config = dict(
    n_layer=9,
    d_model=128,
    n_head=2,
    n_kv_head=2,
    head_dim=64,
    d_mlp=768,
    vocab_size=1024,
    activation='xielu',
    norm='rmsnorm',
    norm_place='pre',
    norm_eps=1e-06,
    positions='rope',
    rope_base=1020.0,
    rope_fraction=0.25,
    qk_norm=True,
    attn_scale=0.159,
    bias='none',
    tie_embeddings=False,
    parallel_block=False,
    extras=['a norm on each head', 'an embedding shortcut', 'learned residual scales', 'skips across layers'],
    init='trunc',
    init_std_qkv=0.0405,
    init_std_o=0.0405,
    init_std_up=0.0405,
    init_std_down=0.0,
    optimizer='muon_variant',
    lr=0.00676,
    lr_mult_o=0.901,
    beta1=0.93,
    lr_head=0.00551,
    warmup_steps=0,
    schedule='wsd',
    decay_fraction=0.827,
    decay_shape='linear',
    final_lr_fraction=0.0,
    batch_tokens=32768,
    seq_len=512,
    doc_mask=True,
    train_tokens=196000000,
    steps=5982,
    dataset='wikipedia_en',
)
Each number is 128 + 32 x the weight over its row's rms, rounded and kept within 0 to 255. Layers, rows and columns count from 0. Numbers have three digits each. The size before them is the row's rms in percent of the matrix's.

# down: layer 3 MLP down (transposed), 768x128, rms 0.0185, rows 436-460, columns 0-127
# up: layer 3 MLP up, 768x128, rms 0.12, rows 437-460, columns 0-127
down436 097:084125128146130144175103070180156153157082094145151156087147167052092083128140164079080145122076121106107110142116086168109117118117128144153097188110098142128144176123155075101178145160128161122077092162157091148200122122137098179110129108157098105103112151139119116162111171121123119159151118195196182097122103116119158171112144068140179133140084183087130126117190129134139168118189
up437 092:150160110146065133189117152127139107100102199104080089120147149111161091119128141091121167097112103123139154130136170125139134067139158128092114066096082138083049156155057141066157123084076116160148161145111137184144172156136206114141133152097070137148147175088103128132140092107122124070113113136190114122101114081064178122128095140128113097156083113120111090094094171112128104091141
down437 099:094137146186160048081129127083097156125147109170106072107089140114154131147142132201107138179141126085077123105124125115147169131075134128069094127076139149137117137131136099154158150130114191094104131117200123154155117160113175088116137104124118123182095120107131111102144082177176122085145109112100161072166143130124172103105095133218164128201191101124134095173090119105140088170125
up438 086:141123114109120114164084138116078125108132096165125123124155102169177149167125058166063137125111091093075109088141165148136150171154140162100098123087151118131129105152153160170116154137093110125084131090128109125083102128111133103119080074146157077123194115122169135134174219119137170087188170134169118112139142117150177078202136065152178098077156104051135128128141168103117101152100
down438 096:132158104048156179122076124109123137134088120076173109092153142095131121119155159120107130130125178123068143118120082099067158113091072099136091163202119085128145115127124133140153164075115134157090146107094131132184121135142138112119090145148164170151096088132135093143156077115127188114118107147119191146091156135085154114122077128156045111162155146204170095185145189125128148189157
up439 094:116140115089136181124124172089143103116149122104137140092184092142126086126136169131050117136160154116157109179148124132074136110161080109126098078134124097089136139142140110163155138145130118117108158111127145119159192095022133132068139150059092118101062186139102090158143165115184160134157152133136164079121090092091106139121120113170135181087106121054099118110187093104067154133167
down439 098:122153157121171109110113080143135101162126100110115166134145138163132175030133115085130127114152153123189137156116136181143112130172143131111158166081172131127137169157120098132169132074051118128144117151098061186158129079134098152109101108101131128113070117116113134100193150174114117049119102075155180119132118159114131123154131042160150179130111139170138053121135073126125074116170
up440 114:150085175114106146074151146190130086094078115149125141141177140132147106075172127170078098159118132155135110117187118121137133174118126115059109169089128233107091116162110100107129131131091129123110140142117146115091125146142103198121070145121093134120144139163117208164136119071136116083112157119105078145131121172128160149186188059139087139150145199108083120112123102173115114177133
down440 107:117137093144088118170125115150156145103139077111101157154151201110136088140064131149174114166109139088129113138129158155101152148147074161142085084143142151122137107156152202096092151167154100165149110111155054137184136178151100132179138138151086127145124127144153088141156111151124149098125105143157046119163145101162143150196061077103135101169143123105150085071177135194086186149099
up441 105:144145187152054153110130097095130097127110182143125146128106153147148127191123147121117090121123174084099114121139187109083129121151148093096076082123072098142124161137077190163103163116122140130117072160014080132171096058115171123138177175095166157092103121158122137139167126095141095152140125076116112075112159132127112115102083110140107118174095115172112125167105173161128103119184
down441 104:162098094110143125131166087133144111092160127138135105214165154088090153127096080105201191169055143158048184102189110114110102155126155086148129091128137103121130135143109128098151115153121111126151132042151105168093117169136140094105133116162181097131118149133127122137121182176107149105126153126138142127131067162152120126153177175151122057060131098187101099148105119151094158087105
up442 089:131088112131130155112137123106186140130152160176164103120094128158101089093141148174094175111139061148125105159189078127135157137196137118155128114135198110146125151114135109154169104152058142169108236136161147135136208132147118108069119099151072172155168136163075172162137170154134115106126185184121110093119137105154122164138141120155167131164126136143146102143153101095053094128098
down442 097:102121137096104149097164150155061109078128095114123053081121130135103125090124088110147094129165210131114155078164140099114113119119118109125104146137136190091157113109125098096138080146144192079142088115110171131084136100091116139039224106139218170175067119126133149150152108103098150084145161088136145082134094145139128147134127115151154097130115109107159173090166139145117180134155
up443 100:120112180149215174152065102090188134148127109105116107125146102107162194110109092085125084130132095117173161144110091196140154118135063148110072170102086126113140134090109123119102096148095133107091087217106154119147117195086118134150039088141101091130099096106126107120140118102186105138146105123125083128137085152086107118123176114150144108173132138129158148110169188147121131154176
down443 100:140145187088124118082126166134103140153084140091121128111149055158115144161136069125128099045160116059120106098151178132223138100144099195082087115143068115079113100147119107160110143117126190124109057163159145131154111188124107155182161155157129157109126115100166127094098104084113135080139092139112098105138129055145105111134129145144158097117155127148089114117132108150073108173171
up444 103:123097161109199078116127177095150126145143140125142119157144151097129186198184124101137151093098075145168113197108111112104177183128110137092037139104066127134091132135092132099125147160139160097082071134074154080138122117088105176078142138113130116102136135105122104123161117146115126104125071134155130172080136118150142132178162111102085157110143108112159068215102114118123103137200
down444 095:076124108172135117072151199083069137133130106196085134056114124197137061157115103142095101163147137089128115090139176090093176144147164114109146116118102166123148194131080091122098133078216139123128123128136188131168093112167135107128142183106130134159129155162125171100109106129114084134099111099148098109104131123141199154182097086134148127128114103164176163149156190113112138117150
up445 106:172195132083075157084150126143131137115172120127127066174123120128132105114102124067120130116102085156149123155143168122149135137118165121117139116166102089110097103186156093125111120124171085149127176118179155145176184145186124150164112160140171114051089144109051138175101165133110183141136119124170109113129145123200153137106147107119194123045089108073107135115122185094125077132170
down445 103:195158163170130149077087156125106127167171111095131131122118092093081150145124192157123156130153118129111140143142132195111156096067086177080153104157106134125084126099102088172110140160106083110107131111125086118147094154139148104124098173142214171137070095147080135120127154098115145079147103139119164094183096194150149096096142138121157147136119133190133127098218170098061136125090
up446 100:117089145134077112137154076111155133138113061165134078136187180210121151130155085130129192172111124140088114091131101112189103068140138131117087177191131112151123119119112205100113203151139148136121143130135101145152195102119078191113131094144124150114074111118135135093148192117107117138160139090122077043128106128131121160080135116108108105156113130144074160163119160117095121102085
down446 101:136094203114148120126127105095115107119139114091156094160141127200148148135131150059147085090115095119111116109125122125145130113162130160127116124061129136096156141109105102069123122120115048119130103080142191113132116107129154131090176071041100164143115110144101154121189113152102114176131187116159100130131087059099175146137049144026146086091112161117091125144137128074124148102136
up447 100:123162102103102116153175108180128076087136203102138145107152127150038141105148129115136057098143158093178121141075147196101053139159099122083123161156099118132107129133188166087095126143141100151135101148108171048149123127138147111110126198148078127125117145184129119111075110163154126087163143144148080159130095169169113086156131073119125140119138147156129119091185130165121118065111
down447 111:189098059152130095138137149114105122112125144145175141123140156167074154130081129086112131155152127128098140140071130063229126172122195098127095103115122146120141145093133180113059084107129106142098164113107151114164094092049056099203120103065065182123107141151091111091139100145095103153173148100131148104121127108103127100090127175141151144132167122082143118105142128116114135168159
up448 095:122114142185136163108123102164190112120111118122065146133146113131164145147176144130108186171154108102110165133118071171103081144133121144060172104080134157177121133032120098122128125132143166123155130070147110136087136079112107113145101102167155111091133157107136112160153133102122183152128120117098109113069153164110109156126073050171171128063106130130130082195141117191196079128133
down448 099:187146113133109147045152120102166125120098162182094143079109189093091080165100180124144105129121109137070091168174131087121126112195206126103154107150174143127108168062135131130140097098173115107154157158118140089099110119136096074130165087162128175122130119128113090130076130074108140165147111098085158137159111105155166174159114133084153077105181164108120114128097156062123114139082
up449 107:166156141137098090089129105155139092139094089122088109116123179166152139117162168136149119118128083111214174113145155141128143027134191094109149170112150093120106125110192130111115137119151135118172115078094145127081146127169059172141131104138129107177106147180127166115143157097130075154097126149145138155116115122103090223138111132086173143142204115099203152164083114143138096094141
down449 103:078161149106106154140143140120179072148137091101100137068154123202068089108129105122129153098082108111122113096102102184171058223113137097125158121106149090152144155123089103159093159137102139151033137129154175116086129075127115084130112139136111144130103146115090145132084159058157164159104129094131135121105109118170188167116085123123177180098116132110110137140132074126117164165073
up450 096:134101127117055177207121086090129118185116140155087116071154101129134129158167164091115111087131092147141110101114130146161100133094168141137126129213116144087142170111085104151143126114142111119102202042105141140127127149076103086114098155108161146153122097083085140135150070107093145111185173126136115112110218108060127104140125100060100118124072132114131079106122170143114104130112
down450 100:115129152140127170152107149121139125131127128102042145120144129129090117078099181173161140082182095157164097179110090111176114101153087107148105123178112151147075128101178151146108102128115131153188149136090159178165127170168140115131111129071122104151094152092142033072188145106129134160135134125123135153161137059128179131086122095169149054124150134132172112048108125175143136094164
up451 113:115134123185160165155158112049192150108084070111137155138166070069080079164167145196134084095122123107214171136094156140157200164108067131125209131141116094115127121112151125115113100120136120113143121122107144149121109094114121057139101103066178108158136097130173093103143104082093074129116093131145121130154130146124136136146101156087135131149150104156121085127107107080179155166135
down451 106:138156116154149157101153167221140121187207130120136086151034134109128126169133116144159112119131105147096148085126181082119133142112136101154086119125149127125096074131154130142121128131115146129188085122150114134135126124086123106157161179131101124102217087112064112119144119124189151130107106150136137065135123124141112121212115121098119129060111085095199126192123170184145115182118
up452 104:157175144132112118158097100103125100176175145164138103132094130083066061093171147101185105120087100108135209063139077139131171112154130177102107095116171165092171121085196164187099107094141086144135113094122194144122098205138112133195103167145146142121131091153122144121130164136134077114115150183154129149142134126168101174129116157128118111156103100134139163083104129122134088164185
down452 099:156150115149169083076156086119096125184159102188144089181162150130088130159162133106159086134138163125137156123131099074100095081147120112161108136162149124077137143123143193121054115177152165101142131125149110112096101159142137183136174088122166128085193112217105090106134095167096075134102135129171143166140152086109152147172153160134148107130093101125109144182177152177086144084175
up453 093:103171133139104149104182117168090183105101128144150157087131122131115108111098147074094137173177129161091140181154190101087170124096149087171135135086099127115115119135146115161151147182092083128135109100158109129153173132194145068104134154100132157144114115114137076097084124060135123079111109148091090133162160183172128086133113167205104190109148115107119121195169125061090166149092
down453 103:093098072167129177126133151151146099201099157127127120130127130130176141164136132189126129119088150178160085141158120078124155163181127151121145154137136161125137147091173127110107103115164098045159156074127170148139136244103122164108136097145093071093133118177153149146134130181114115150122154142117150110132106156118101183080156069119164104146122178121063123054132143079141160167103
up454 104:116117108149145123110096127118191149177146147141158118150107089154102134178105146134135140148119136153187079118119122120141178067143102108089092130136135068144152084162160136123134173133176152059137125117135150088178097163072100110172123180160115076141134147121126109193098054122134133055076119150087136103070061154158132151094147059153190087160096107079178155104112127146142154101144
down454 098:138101151118101090198101131102198129159169166154090128175147094055091154130137071134109094143119080158115169162149153136098114163153164137108096158137107087160128074108105085125095155138075099052076111117120136149130080172100072090078146159135175082124133182132137147186124114144098118109073115138105118138129124104136127149119114144172118060178136099130123094086148133199105084085102
up455 102:127131092147134140157091139111148098055092108148137116132133139163145130135099180107121186166176153055115128152124039067143099148156123147137144155150149142152084116116173158068104051137153155103147112146169180111158117151180179137161044119093098094130142165119111117179135102161141147148137159122122068152135120208115170125157124134141088080136156127152166180158112082130156108176095
down455 097:177149130106085125197138096114165117110138078085075127209135122087120108139138111128097166120129207162109190068132151120166128171160091143192137153101155146151146164098143090094189079144139100130118146166163068132098140170146118113148129122149199090155142087139141151133103114117161193142189065148144152064144071145117151126105150113131141150096146112179105109119157139152090100108093
up456 092:074132121123143141146102121136116145139103145114120144169091148125049146090131176112206124210153128042116165087080122130124090116140112144125143113143145117141100105167113126124070149124147096161093147089134108071087100123104210116167096178050157161133097165126106112124074112078120173143093120123076099095130090144152121154171126111129094147066098147120163147156085172178155077109128
down456 101:157106141110180102130113131193060095145105128142115145105147129096079177145124137191155135109166108127154176117112082174131085150100108110127126123113162115112176070066110106096175213092119059172146155150149114082075201114119121072161120162141113149159114177120155137112139091145131122151138166140101104092156139147106166147132116086078031127153141070179125110114109094102113103139128
up457 101:046160102086126144192086143134183165177143159088143123142138114114103093180135129187107116179133082139091138145149119115114103145132077117117077148077100142135140098132127152110133084152116176089161102127216130098117092083159076121129133109152120155124139145127171089086071159117139151113102136129120121094133154147071102145177171128184094127126159185191167099166213097110124099113162
down457 094:135085181160162112084118095192043103049093144137138114155125117145157119150146218064094204157149140091114110146180160141187124107123129114087137118131146154121162204112103104116129158113152093179143123113106115100134094145151146157139129118114153155144107102155186154095136089110194121103107152171165137159093095166118125092122151114108096152156067093134171118158063153159128112158136
up458 095:147089111109174101188099131076133143149152117068124094109111148118139127164181103097110075108098198067092082162158139098123111133138075106081116173137079094092125146096074149109122114145143102153146119145159066117166139160123087170070138106121089125079122136100097153139176069189150092148132147123135175180139116143174133111086075127137159092127128156164107156064111158149082172068128
down458 104:118156156115140125068109145099148147148098087149108133100120157154106116130132151158057058174116153103071113167140077181149141129107152185116133140173130109180085167142101158102129143108127159144179171114101086114150122141126118148113145100107112158199073069158131162147120149114119060151106181100153158071144125163177117200136073107143113116163147190139102174174115146144205132169100
up459 098:066158107119077130141127141122137141078121118115074175130113087125123116135139076102110116155123128096125162151155121145140110167175135140065077116103157089197097088081112183108120104147106118114165212114143137128130101134160136166096149079151098144129079158145067096132151108069175144179155173133097123085130096130063136129144161134149135185144109163140218174124135124070123076198125
down459 095:171131158148102142126117118125151028114101124154104109131110124124161066134090146138140109142095182075126117168122133151169119057141167100152135138109116094123109132056150092078126144063144121167160084130085113115110079074144142177142021126151106139140109090103143144148116110113112098180127166124165188102149139179085123106159170124143127178142082163155176110092098098065153150110152
up460 103:149148121145084082111155186127213104077070093134172153075121141133096121125112144098158101150182155138122147027153146159119144100113123105087185075127099139030100137129180106094175145153099130164104143113158161116093153102090119113090051142123048137146127166102128095098139148109125107156159091098147114080119091085102150109128134129162161128131121147180084140115109131113087136135113
down460 104:105156139091166093085125124106171110119137066160112117195183084130158140121174132142157169166052161141081149173155109103138097113119141093100091111155126147123157085159130116128147180138119171111109128149103150110071140036168163163122111125168106154131095111130201188064135127169142128099108102142152088158146150107121150106117127099138181135061115174105168154157124158129173106155048